Each number is 500 + 25 x the weight over its row's rms, rounded and kept within 0 to 999. Layers, rows and columns count from 0. Numbers have three digits each. The size before them is the row's rms in percent of the matrix's.

# layer 2 MLP gate, 256x96, rms 0.283, rows 0-255, columns 48-95
110:494477466564526507515526511466502544466471513482503501514524520487495496501535547451525510513518506525513521504517518504490483526550511487462492
108:480521515501513480482472500514515514493525483529485477524489517536474489473526538504464492479457514502483506536513521527520488539541483499541445
098:494472509488459497532525498532516502484457530498496516483515479551482512521455504491480515511517524557492464492466541519510471478495496522452475
119:501503503493508518468542547503531521526523503519503481519517439484485493510499462529490505469493465500529529514489523489471485530484524540443502
114:536533473529473494481454482498469508478473496502453492497463517504508505511513511506512506490460493512503515501496487494504471483516517473422475
083:508506536476503440438471523447483458476495497541520456525506513490450483480510495482473496500499489492465509469484488467491510535484498490539494
097:486515502457482526454510502469459431534528513543516501478511528512483517499486532530489479496489471480502485490495460453527501517544500519483517
092:535555509532490490516539507519534472519475524484524543448494530457477487488464533456474496489464522468512504503508509497476484462524526528500560
104:494486480498482473532451524452460454484468516486512491508483549478487470536490516480545500485519518502508504473504563517469474511487510433467478
103:497469506489581503482491539499490519552552479518496549480485517533517490510543502512524488470484479493481508512535479510450477491480535482501500
096:492486482504487504495508548485507514454448505492476495537513493515474539472524513493475497466471496512468507523526472514503509495497528495529511
104:523524535515485471460519552495499490509506519512455501542458547501512473508492472569491506493502525485520500491492505478575509497493486535513477
094:484500500463452526495529504519524518522480518494529502465513484522479468527483492479510492449506515523530496532510511460481483534535492482477455
107:529490481492519514535508507467496518506478473507468529464506459482505511470492469502533505487510521510535521532488476505456497530509494459537511
107:524520485472455522495510437469503494527518547541508489499484492487497523529524483571512535483485479466459486482520499491497443550531525514497501
094:468456550541524547497450484535506527513497527495457533517512486486489513523479503512492524501517492485503436525505498514485530510498521495493519
084:530515533486483493510491526495516521487513504562528486503491507508475466486533505515504485500547456498523533458499501513488461477476456458489515
092:535504500488533474497509502476485470516480470507481478531530527490487515511526516523508485494505495489522502504537448466513492491518516544556493
097:518553540546473505481507554471492505531503534515515510519489497521509504529474511502501510479491538471485513471484503543500451469458523540456531
097:501505511495498531514488531490470518504496515504503511477504493469464493509496523502481481505517490487437496492483487540456488488476495491501548
111:501479488490488482483484523535529493526543509476470471479481516510544486505453505514498470495520474501480561513499499513526512456533526487539493
103:495469511531507523527536491490508528475481481553490520488467507480493479476471512480552507471525470443458480481516503487480478498496487509474481
096:503505485504445501520502537487523521506528481506510518527488519512512504495485514517478522530464532482514461486479496558496525498493557548512479
098:499491461460511514474469521499445523492533509503472504516482488501483455543483524490539478509519474458494514505495549536508516494469491530492489
096:491514500453470553517527511513476470482520473543545464544504508492495498524484499539471516517489529562510504485512474507506547534507456487488484
099:465552481524479527475533507527507482478500483473487499468559497489419492475518482542535478462528475504476492481496460519461468517509478508493484
107:475501508535536513495509494503488466484503544519512468508479498507518506507486507537484500482505519461492437480499476526478502520506526491469549
111:510515447512486513526513515544530491518510510537517540469524486540485500520482523530494503481472505503510529490538464510545514520489494508547472
100:459495523485468484522469456498505478481460467482522482469551521532522497501507498502489485543468567504498493493518488456477529569495491482485472
100:460501429512502489526510490523467489496551513500512483527501441469484500499493483478510485512463484526493493497556521466486532492475491489512517
082:522507508503494449515498519490448472458490522489525484481525481506512450505473492479454478477473507539504500467479523488467530551469513513522513
087:482508528513505521430468565504482522475510550478474495489500468539520507528496504479494493499528474518479491477514497449493515502491476488518469
081:455524511532473475501481531513518490482482527483476497520503507524478505534486538531527455513478525502519474510515481504526521511555478488448502
097:482496497509509462530510521492508501502495498498482473473476457507488518512512518498471518548493515495499478499523511465504495478510545468505452
102:541516518476492471426498513481552475507468482462499539482554475499437518527518487500493516524483507527485464539499451519535501487508506500472514
101:488482505522522497501503502476514475499517442476490515460509529522499454495572470480527517529515492544500517525464531483502524503547512486480505
091:476502533529519487470516494506566536528503519504543460530490507489485521506480504452496523499467484521469500483496511487506559505546543526497502
082:484519470521521502486543520476512470514537516496476468466543430508498500506550522461482493505524492571508472542502491549493494513518498486511520
120:482455491501517511500484529444457510492521501562529471526488517516526525492521490518482506502464534538491449483467472498520504493530494533518500
108:493477496492524466506508520471490496490491469510526500462482480498504530485472488518463454509463493475480506493513470512487485496492472544468490
101:495485535459477482487513495469506523478503441504507527540531507481492523493510514511486457486522526503521490492512487501485516486492516454467476
105:482478466459525484527486476496510461489508497522510503500508553505530511513540482511483462505448477510506528487556475511482516531495494524484470
113:518540511544532535551479475499472472541488462516499467521532499463465507504505485509499496498496536525486535491551513531482521470536507466537507
096:536482500495468479502458528461513475519487471570488498518499492491495518491563489510455486480482460449457511485525469497507459532492482559467472
094:482497507524457499549481526493497505489502548490542515490462489535501477473501520473499512508519507504470501467474499493483513517494486507505462
096:452515504493535508556527515466509472507520509493503513498487485499548518507508542498468480518520456520499491459498509476515500512521460464456481
093:528472500485524505551477504470479487531481492478499498503514535493530487501451551494523523563476507487499543492552493496487480475494501508444516
102:558472517496508459532493454503512502563488536518542466465521480520487479487498470453525472529484471546503535471530492513496503508498486512507475
116:491520504481509525539490531526506555531483527434503483481529477509534483528530491463491503452454450481475479482507457505498484500521511511500482
091:540455506489538468500496483472499481488522535518551499487527522513537517500523493545487532487459522511534517502511469502504509526507512509527506
100:482469471505475442542474492493510495519525485537508469538462484540526537543518477476449498499477501479500528482560466479493450505485513502514445
097:490557542516493525503480521515501558496471560521485521467528490520461509493477466513493497525493448499496472480480483506499503520492516520490485
097:493477477507552481490481488447465475469554487546533493481501511489501501496538505524550502498519499512470502516517523524535514510518523449502486
093:512523508515539453531497458494566470514492527494506484516495478505502491513479485486467505475486534519519461492499515521472515481486539487505505
094:489523512500486503468484529597519528521473517528481524491518463529523474565507493485499541490512496518479523535503509521503512515519491473506527
096:518516518465480497447508520524512522513545518462550536512497473538468509506480519486509440497533521576494505470486494502487491500472508473489488
101:553474485488487480509438481487499533514518457462494456520550564514463483477523499538466478467497519491501531501519494525475495491529529508523521
086:442547506496493507472474507495497509491504498488498480486550477477514493507518504497500475542524496487501548514508509496469586492501474516524501
109:484489516515505505474465516472479518457507518507489446523492459510524495530522513476487443538532458497508544477530499475522522486505447555473436
115:493465497560502475531521541555522483521506496458536466485505457517554488469538546525482518513541483511492521500519491487505522457505550492493507
108:520456561527485521460468477475493481497495494496523475534497464454497491476518512468451476489498480474506492476494490501469551491525473491489465
104:478475475494502504475497533497514498527534452534514503454491519506485500496522463519484479521550497513543504510528512494484525533523502445506505
091:546486488491475472530451476488455507545495530497475485485520492506514539508499504495481499542488485504482554515495533533453478483446489461474512
101:514473444499550476493494520529496453486501498493499482498483504479487554471529493497492504510493546526494489536472535548548505493485489497495467
091:523471491467443496498510475490524445531497477446525516482535510463527510505476513500507462503479496492482551561493502506459474437507508477523478
111:504482480456495451436516531534490496481478492527521509512459498513522508519505521518497463532515494511469496530531491502532474456509508490511465
120:514465519503484515509500539531535464537499495525524541470476519500458491514546499486508481522495518505525451529558496468499518463498476524493500
108:513515507462500504535452529492474484478550478534490461546491569530521560509482459526507443497498488495527480520506517466510470475480527527511458
087:520525501493463508533510453480449511503469502497474492488494463520504531502497475517514499505517555463528462467477463507505485509514499500468483
091:483515482454495495507447483441501491517498501504469510508497469536496504547500521518510518497517501533547495528501509461528476507479507518475504
099:526507518511485497444525494503486501521465526518532505506471479482490490512517493520424487530502508517464465508497510497511462579496499483463522
100:503500490488474496483466489493527493472470488455481485493476476463496494493488474475487400519502470508486498520495539514448472517517473475513489
115:506519486514495496463525538477529496493524478495510554502485519499526512506475514542496488524506492527549540462550488524528506466505503430531505
099:514500521486444513471515534523479506484518471520524499507482487491523445542479554509495524528495487499514484521522478498538505458496486523501491
116:510472524564513471546510492498460465474412486506504478507503491499475522475511524539477438486451495521488448493527516518487530505512497524532509
095:528505493495448472475503500462489538517507468473510493474476512494478488487499467467494519506500462473550504519492535506497561492530499498486489
101:529481486530537542501499522567478520525477531553497468530457543518506546483502524506522488491481534477468463515483479482459469484520491509484504
102:461489493503502460448460507481454474532513526493500538515521538534506460531496474470547485502502485458519469526485528478518503442518472500491515
087:554461520476473534519480503503491484490510482502508459503499506487503479450467502523528497486490490491475516506531504501495505471498496515544508
132:507498466509526503562481486481488485504525491487500517523510509499500492521482531523493491505514502462567455473454532519490527511442493498494481
093:517487502475517481478444509499522432495492509462475442474498506533476480500518489510512521521525520527484504498449539480491508484490519532485531
088:531474501497471512482515515498514475528477459560497475540446514512484476512527502490516495481514535510493526476515501467491482448493493488477486
105:488496472518517506484476461511513478495444502539505481467509525494480524513510497547524475474521503536474512537455499527478508489493530498431536
089:523504511496477520486521485514494490489479525542520498532450506517510492551516435495483492498492492487497493547522502462526536529483532498526531
103:515530487460494463520485531519486465523486496520465504522454514504539535545469502540472498467519473512508533523520518475506503505504490477514504
092:520478491489460484521503528494473501543527509513520517518489479485469473474499481495519450504527518489481492551488571491495496483456468502508499
105:517498517508558506541501536502470483512511496536445509478508527497492492483486506477485455539527445495544483475506459567498484494514490504487474
096:509523527506537541484455490483524513507497512506496524477483506512514527533524529549536478530467550515507470446498505501504477468526567491450454
101:517467509467513522507559482513518497530495518522465469547498490488467473498510559528484477499473522480477517498526467479530523516531506505541481
108:494517561488455495491533549516471480502503484499482472509503530477503499501497496535431506492516482475516492484496505518462480526478503488482463
097:512474521503494512499530481498475509501528518553497506521535517494554468541494524529488496469521497529512467536446454479488502486508509526474447
085:506528537515516516510514467510496526546507531476539480459482491471514469557525509487529511504462515577535517480487483469535474503489511518495504
101:539481505473442506506543490541541503499492514550513516524460510514524471435520500505498487489481538487509498519497513514500462496526539503468507
098:524530492488510495470481523450482488504502472548492451496579484514488483480489528505506479478457469516469512550467495499545508496533492533508515
098:498478487544519502540483502472505483521489466489525489492485518492548503499545490552532471502540474493527532525530540480479486507503498500505533
098:546494510488482503456493495473532468513491538521506536433480510467501506508483477462496503494509485533507527502471500500433432492548514488489507
098:484485495500536477494496497476476531499507489513528524503508469523538487507507489519451445500467513497531513525530471485555533484502535487483446
091:482518522469494524465458526455491514506508498538462541469492495485462468511525474458470467521540473515503509512466542521454476483500500533484495
106:504513484495449472517494529521525447487504494505516475499497528536507463503531494520502446470477504533534498489531545525506488504552512520507515
103:558485525475472519492469508490485475523535459501506473508458516509479530513477510492500471452499490501510556489503512457516477508521485476541499
111:491494531513486489548506517523492509502498501504516529491523463499511483494491455482523503450491512489528468522496519535495516532503511493545502
101:494501494481531485538498523454514502517501480565529525519471538472504494504517476512499483532500536517525523478520469485481518513473499525493462
093:479537530528476484485510464489466475492543514518462510525515469492519493503473525485489441484516434490529489492511508493527545527514439494489515
093:498492483491464507479500535480500498521496483504483477547481493533496519430484509512503475510485487487470499478542476522500486524433512503521553
093:532470536475485504513495471525532473481487493465496528494520500542479497477509487465471441474466505505505505463504480500503513530516478479526509
098:505490493512492548513461492516507475458550503494448515506521516474472475470509490517466496499477491483481434504478482524486531483443514510507496
098:530495497530538487539498524527495459469531492512499504500526471517448493480475469521454455473477473517537522516500485511520508509535502543541466
106:481492515487482488507497515499530484488441449507485478534501493514492521493576474514481500484512470496470497546520499513557517504517551508478502
116:513492512474491484532458502445481476504495526511511526533466496489514493499499527541521476485520486502509544538508492503477488498485446482555489
082:517522557469502490476539529506472517496486507524523542510457446472499495528508479505512501455497517501475499495509453493479516483516453446503506
120:509504483522517482518497516514488549531551501503539489468514517482501500507509491451544460521482555511506472483543511507500529495503509509540517
097:505494485506520494475529527574524481488512531475525482492505477544515507503529515483508528487493430530533505519534538502510507502479481485505489
099:528475515487503480512481490543522524485490523530491484456503527483480507543519498548483489487513507552486487469484501519505500518506481506477481
104:508479518501486514518441491483510482502506566497529514476520479480506540526504458493543513495526493456469529512511518482474513485511440529519525
131:491483516475483520527509497487471494502478467459494495441537485502474493503494513477501502485502472490455525488458527485481535519487510502517543
077:491484511483439549488531469509475476493523537470507502497517495492515535490470492453495525502504528450496479521510506517470541522489548503486489
099:526506533502453472483502507539499411449520473494491505519479490531494468488502513483467492514481501485488490500512520481513483495522506523530517
102:524538488524505477513505518457488524464510505493463518500535504505486549526488505513516508491443513507535484523506539497481533510508477491453522
104:441478522527484492466513481533508508485503493456495474457475496527483519532514515510497554469544483469486474511480523506495521501482510543534516
118:498517481533518511501520475529507520494529512527494437474507501477527498516489527471510476515508530529468502495526483512544541461556507512532508
101:465499527479501529476467568498488491505524527515507526526480516526488521469523556475504522509543494487513539524457470514501464454507537485444514
100:528487461446477508506529484484476479508492488529505516506485527507533457474493474505509488520453516486534483535521491476504515541519453523530457
104:538482469470504519531510502478504484524478513505470516465528537534527497508502539516505504493455501489521480527501555502475524500507518524498480
098:469519493474555489476478529475461522499463473472506452488478491518464476516495444465467538543501493524494460510532508474469511464508502528522469
107:517526510496475431521494514461458473480510484497491434518477523481486524471535557511508501479450502504481498493518505488537488478510522488482530
095:532511517526500523514485506456514511525519486514497496510533476488496516503521510548531478526492528518527541527532462505514460487534542478481521
106:525530501465484512525453500446481487487507552558507492511483524528488521484518507494520525525487497502510536495514525464522519463509498494480473
093:539531466455501509492493493499537473510501468530514459504491523501477479535505493532518480544518500506543522495507500497477452501493507501508485
096:555529498478507498454469501483524465493505496502466494513500519495493457483517458491498492505484502472510461514508445459498478494513467528544454
097:527512512503479479485437528498428492463528519471506444497517496498497530472506520515511494526476500455496516464530505507494497527523480540523475
095:461472486526479462489525510468510540523492477533475507459511477489464532544493469462503493492517493497486498507490502513461506518509525502532469
108:499519514474489480503508519492482502482506472517510504501563519513478481469467521541515509489514501437526526469498474525497496501502481514466542
110:489448545500528497499495525517522463482520521504461502484504501475532496553472507498519513504507534516497475540484506485478521500524476502449510
111:545516546485470492515487546498480512510498510493520509526537532505463495463524492483498490529517497522491523489495478475489493460445518508547509
106:490539534447500514502503510479468486510531505493482506466517524498530493459499495488517552532495470429481475533489543516530458499506524541507516
084:519514504478461484491516499517511481438488520488514428519498535459517482505529512527451486508508503554456518516486503465485511481487513514499540
110:490534458487513463473544508505503451493508495476511512488517482454523503498502511523458467532491463484512509527557483496512513507483502492534499
120:493501522535515534493507485499482495521511478502455487517496550502482520480467466481478511492488513555510468500519529543467523540541526516490540
098:550450531451499514470534492503514523465531504487520514464534489558495475492449518496515516508505491468506508484488502504500505474544493522467495
091:514550466475538459512491492440516491524497495505516472533547497520528484531480510505492468504537500495513507487539463498449473485467511475480503
082:504550500490502505517490535469492483470485486502486494531516482516503448508508486497544503525500542546462454503521537493487488474509528484515495
088:501497483446501538470539534500511498476547512482513489467512514518441492469532484489479484495495478501483500492470500504529514473516529466464514
108:507511500503537527531504532540503470521458444515463513512515492482488495527509515534485518480512468517526473531481508493486561562524483525487474
078:466494474514473500503537508504507480534488480458505474473494524470498481522495462526518516490494479496498502548513511504485447506503536487536472
100:496485504527564524491511487487507477475533468492524511505525475512491505465483521468483481519547490511513511459460499469463476516520526458492484
081:495455494508454494467489473513477513509511526500533456476478502511513492499475492496481520515439489518486518494488497482518507520495498485503448
102:520474480510480523525551479488502454524498499508494499479518512467523522451532485502442484481491497494508485514515474541501547554504477551513516
086:464477437476472499508539507520472522497500503446512514522533522452486521457516522518516502553496501508476487495486472516482543489493514489491477
086:499582525490509487474498467487482515441506479505521496489442514467456473496477491473510539542490465468487526519491508479513465520507466484505519
108:531516486507515491511470503511542479575477558515533511517496500507514494564492445477505501531508527574481509512480494523500525486481485531477500
096:502480501509512505522526509489469505490511492515525560515538543504550506486525525519502484493505509515518469444507501504488537493480509449472497
107:513497524517456508519498512518498514520485565497502506484472457505513526523540572495529502498442491501517512489508485488552495499511535471476499
077:518491450538507468540493524510493466474487506455467494463514506494461537526493489475488460493519513518441500519524513494481505473482486493498472
107:527526527483497530487519483559450470554494509537536511468535510482498506507509512508525507549536528494496517535532506494487494457543513497500534
100:489528489491519517498524525542488497540500491501472473530508480483421521484512481520500522477489466479505510494511480460493526519478529455501503
113:535503570515497550535513523497464496484500521481495536481444475495474548518526521502484510539487501507519484475480524491562524548548510485491494
112:489539528457507476471519503468450502498562466491524515488493504526490455482515513493481465496527454518528514517470544481482463491526538494508499
101:481469478512463508479505483475509526499497486516491451513517459494534544473479503505477460480493522530505522505530507474532509492489546479476520
099:500508521498492502484471487516472489506408500468510476517472495488568516466533517520493482510488509559490485504513507512486499518523504494479522
097:518446475510488502529486492471467472473506480525508494548456495492495515500465485514499470556513477491530529500479459461506474470509493477508483
095:541522501468516528502503507499558515504472519513516516472493538475447520480530499488478506505534459505504513464540527465477489505475532531514478
097:485513525461501532528478534502497531463473502462482461500499485484523484503488501543479501515513506492442534447512485525502497497520525494469500
115:508494477479491480470445522465455471442466483489506470506479461487550534504466522518469464504461501491500499503495473516495491471481499513516478
113:523459483486512467454501526469463497454527500568483504521530520500475526530450501501501523529481492464520473473555510523474485504539530482456475
104:469555510513502488496522550508542477507532516549491482496515540516522512504471507467486452532487511512514513520480502487477516512539483491519488
098:501507549533518499445520506461500523524464516540506475497481511533507494474509535466529483503499490458477469497494474495524555519485543476524485
093:492520523515524451540514503479457505503479509487516528483484492504540513475498482488483543494477495541504493526500550526486487506496505508485491
102:541497486493467506524497522504474581525448517500478455509529484533450534494521471479526486512546491537491513480495504482503513545509510457510520
101:482483567456499480477500522468469487496471508486469460475489506483510487520503521475486466472506510505525529480549535498502529545511508515537509
119:505520534498487501490482495538460483529456513474463511522491479461503527520509473524486520546510496468485519513493482515492510513491504541509472
095:521496527522469516527504474527441480481487533486477506521511491505542503493513467490518490468487478516502500516489459515539470488528504459486539
094:553514509508476487509540526476477462481502493514496559484481481501492490482545497526506527530510480502472465546495527485491452523509436507488502
105:494486538496519489448501490486519497490472505542460510469504449505507509525504473473526479498514484505481491511459457512462520495530483514501440
106:528517507508530472489492515474511483503490477491502509519500562476516504544548555484489503449531470529481468513517457512532512486518479530493525
085:478508506502475499456431487486496465508542520523534482533472523536521515489502485514529509544503492509458478522504532513478528493539478500494524
093:514493476432479489496455468508445496485452462498483534502552502483535519532469477501487465476521485518491511526508502508518535493495506522522521
086:483449503519473459465495484486508523464487491488491501520510521488490472474471505473575490501517491470509475532479524487480495491526491508492483
094:504499521488498543490525494505531499466517490468465470505461544507510473493503521508410494447501514483544489507548532482458503523490483531533518
090:540498479475488477489514501525512489496481561484499558511476523501512494499528476491512523480461528515548493545535472459438470472487511464533503
098:497466535470512443471539510524444460502506480497532474476505493490484473521473513472491474504481422500501546489515492456519480527499486467471529
105:531507552507496517477460500451531490508526477507527505488513541521519528528457520530484501490469532511530501499514481503518482488466531491515504
102:502492494476468440497490511511509481495443521531513509440548472510510535537491545504468489513506511557521534525500485498499491519498510488466477
108:508464521494485528488521521521516439493470496498526497528489488482510480495509509534478488433490514456517469499484476510511511465464515497475496
101:475465515504482509495458539519480501533463490446500501491468517503490474484511505454484501507497539510473506492516495468491526488458533479466548
100:523496511500470519486511509460543498495556494532492460542468509487487506500513518519505503456503496514485513473495489520488532504494466501538528
107:531458476448527493486533499508531495534470529530492498505534528499485521514558505496545513483487479574490497517539462471484482446524557508523493
095:496521500516516486502518482525484425508509460558524489465517506456507501483533525472509549511530480478498490540530500527479538480478509475473507
108:525468469552531552498530525537490515525502474520495513515502507511456465503470497492527501523449517449497464511483439477504494501531519503485515
106:552525468473512524491565477521472512495470505540518486501528515511473517469552471543503453493455509500538483521526437486493506510511481465515499
097:502488446538485483497516466456490492528493479460529488542489517447460487458503491475514499463497484483504468492501513491455498510519543526475513
086:513516520523505508527470544468471523522541474488491496505465495449484494517495499488487508471498435521483490492493487539496486486460476461472522
091:504495519477497508514477518446470477506499557491469493523501463500489543502527490516457510521464510486539477552530527536490460519467496506503554
100:508517513482454520519510523443482509502489485514479466496478519476500491506489505469507501561454525513462489540492480516486462515552463478519506
092:487483517517463504474529526510446481473535528465499492521563501515469497529494476474473506527481492543487482506502530490524465509480488501463489
082:514533506494482467516496480550511471507517483489521575510504497508485488539532489505466512509503499532491501526518463439483479514503498486474509
088:527466525504481516521508481535498457486480543465514536470506518496498481543496490492510456525477492494499497473526515475499470501441520521505527
109:478505448508494466492503503497534523499485467511513478509516482492471527508497515528462419547480450505481505508516483516497460527477488480481486
090:558540479430544487500518533497524512470489518508501483506504507471511521513461501498507502483490505507544490476518477460517513493496511498526486
092:482480485493530519441469476514499490463528457484520489485552493479533473479517515536477521493484501516524511528521467534466490514522502530533485
099:531502509476487508476509488438521499542480487518478482462496496478493497487542447465522506438470545524486517495501489537493503497480497503495532
082:507538504492511504522556525490496559475539488459512546485516481482464482474513510466507548556479511510526477484559524491524513524502492471546502
102:571479536519520555491471521509505514551441485496518519480505515523508493532469504514473458444520488490556480477505516486496518486488489499463475
097:511462485483487541507509526540495494497501506525493472469569500504538481502515466501482478521483482515497505522473439526467509491470501557531494
110:515533509471465535517519535515486484497476493542460529522520485488455489524492490510500503540485496518514475482534496514462506497499517508514487
099:520466549546498545496486509492516495556501522505489509527458498484484494564499496501532518448499548529515497515495467512503537512481503514514503
098:518509485505495484581517534531481497473516507474508546468482469470502522457491468519511526506488528545509491503522487497518468519492507502492465
096:475527536480451497486505510510466480504530473536505514454505506526482525510491512470501497485521480491517500504495525490462557543505534535485494
095:489475449482488513486526500476505461536442495530502451495448473462490528497516531483481496495496513467512512482511491464503498457524503522520509
124:520474524497476444461510525491521515521493505474491508477541491498536506526489502474523484515505429517487494537448491511501522479477504511472527
094:545518551500503532498484497474481520571475488489470485502465479478520483531494530533519487491474538447499508510504479500532500517538481505472502
106:498481515489490470472492511450521529492512471478509512485426495508532516528488517456490494485480483475477514529533538514508521462504521481545506
097:450464514548518561474493537525532488495524535493480515503517493448492466481522472501495477505471463493515506490512449564492550526520516507489482
097:530456522489519502500469511474486499463516469490519517540547477538535489495522531545499530532487530518507474502468457516513471506516482569471480
102:512496494441507441494466488484499482504472501465506517466507500487528523432504539526475485530469520512482498482473490537464485554501530473485506
093:556499517516470544494487523471502525519454484502498469533517513491532501499543490489504503434547511524519458515474494517525510528457529476460469
110:491495458508499510455477533521504530540519489532487483486520505485447486557494492507537474490518499543522500497491500521467504501541556532488512
093:548490545473478481460473502502509513514495485491519497521504504503520501529471479459489475488498493494503519511480527509480520500487459523480472
087:513455560491492504478463475563500475522532498513517517531481499470538503501474482487495517522503517515509493512504472483502525531503458479493482
108:498501530534521472497482509463516441522496473478484504505504489521489499506486507495514456522509524513517472442555482521537488508517531508464451
088:523472500476535509512514475490543520492544484501438503498485508517515491541519503505466488473484474521515523479557496450520479467504527488492492
103:533450483479502498519504527518539516521482498463520518480482495472509511487482488456529502502483471537496488485499499457516512451491470509452439
090:503508459533554486495448554495502542527494493535471482469494474474480495502501456514513510510484504532502536504456508516495491548552478531512507
115:480470483521481490520490508489485516453499507515527484482460507529497545498472482523455483520513507468488475527525537487447472498505484467502495
095:494505479470523451517557470484473531498499515561493475541511500537496524517479524510539514486514463462511536525495482481514470487472517556522486
087:507543458520468500475515516481504486484522471509498488490471529506501493518495465516511458517542508475526509512464516478472501473538486526509534
095:543511524492517502496497557529473465519546461495510522471459488465481519539543490509470468474523500515498527527487539524509501460535502495495508
115:470491459481479437472518531477547473496501502496528503475531518511508475510473543488501477489484513539509523520542518483506466498478498495552495
099:492494452520489503474482561469517505470506534482458507452511549519551480460520500475542481562488498513515485549489501462496495507513494506534533
096:514472507485518527501531498495514459492446473521526520484537491485528537476508504445509443484467509537507472519504554488504488488537510516496497
093:496475545471481500448521532525500486527462499507508512494503517546480466498487464474531487501505564511486476504482507498525482527489476509539476
107:525444513489475508526494538491500467567501503489478496455490478460464493511530492505506513507464500479494562478500488488495506487481501509518486
099:497525527494493517493468503466511521514501543469501516485481578495474489511491514502537508472455499474535486463480498537478492498501473540489444
089:488477513511501500518503544520533500478477518483467490492471509523528475527473473517535461519476499522556487494511508463481501505502523545544531
098:474500517470493500502475514513531496505498489448495491494516472447488519500462511478488531530450511512476488517524532504497511503542488508470480
105:504499528495511513489504565536468480533459498466490516451493535528462521438506503494512491509545494503523485526496483471475539490514540501498533
094:483511498475497519464500523461514527500472537524534517495511492479494500476511548541519469497504490498494482495497509450454498471504524492530493
097:516493470523492493524504489494477467506522486490516517516484499509522525515523521532465482505460528447489509524519492489531515469531512443507528
095:498487485493505504500539521479522525517528514450528559486496517495524449530472533487500515467507524493513492465498508534467537499502503497449493
096:490520480491514464506528490494470480516482525515486466526529547489508507493547473506466494497502451456510482478512465451506474503471523479475506
119:496447532451514490523487492504494491479512488500499465513507527482503541549518495462504507537513527471467467494484490527487506470530527500525448
098:520535484514493528492519508493500514479530473459504512467510477454500476524477527464518489522493465513480488478505470484516480485554548504513505
092:490483511523542488500456530497470495532519490491520529491491467516493500501437454470506538531503498537491456543489482497485506499511512528547495
097:485511494515489489511444520472519501458506466511528475506498491488455497494478484533506502528464483542469484491507549496484513486476457508532519
107:497445484505492512469465545542515484526483532509542501486534542497458473492487486495483495561536533515512453467498507519534500528528541512527509
109:529505518479479459469516469488478510443478551486500524483475529478529479461548516539505487518509506471527521512476487530489495495464501495494491
098:511487531484489528518508512497519500518487517439499511514456510504482532471482522522522528521509477463472491487499470539496565471485490549518511
083:498534527536551507516472527502504488521477508532529508534471467490501518519533515495519516551474462484466484532518573531486491523488489515525528
109:514522471568461494486514497461507479504571505482537479501507500517550500481525505523488503515454494553445487513486482487498507530505553500534488
119:479486493514470472464474513514514506541520511480485496455516481487423500476518543448478517508520503503446493544472496473489496458485502486507508
085:515519508500480560484475480493492504459470510489462512498485467511472484472467491468452512516479514497493429496519508470486563492478541519506525
081:501500531503515489526477526534481513460510546498496506513521507470514506482504514496463511506513457464503516520513508542470492441479500524541507
118:513471524487470536561491493529482504515506458488473503439516515519506491471492485516509470520518492491502500491516511503476583515486487465512518
093:498492501511515492549524466540481501492499475486499485462485510506527546500513524472553486528472476523518492483571520501451521516482486493499494
110:518525468527508508476526541525510473538495495522495485501488461479497525457531504497500479497480502492542491495517431502456454480513545532508479
093:501519547525513454515485508500554479478527489500486510521476521508488500511538547483500468501495460525494467514489519556518495457538517484513478
105:474494497447510479486521505486494478469469448563512528537484541505514498479547446477482475535520472518509541526569499490536510490506529510516496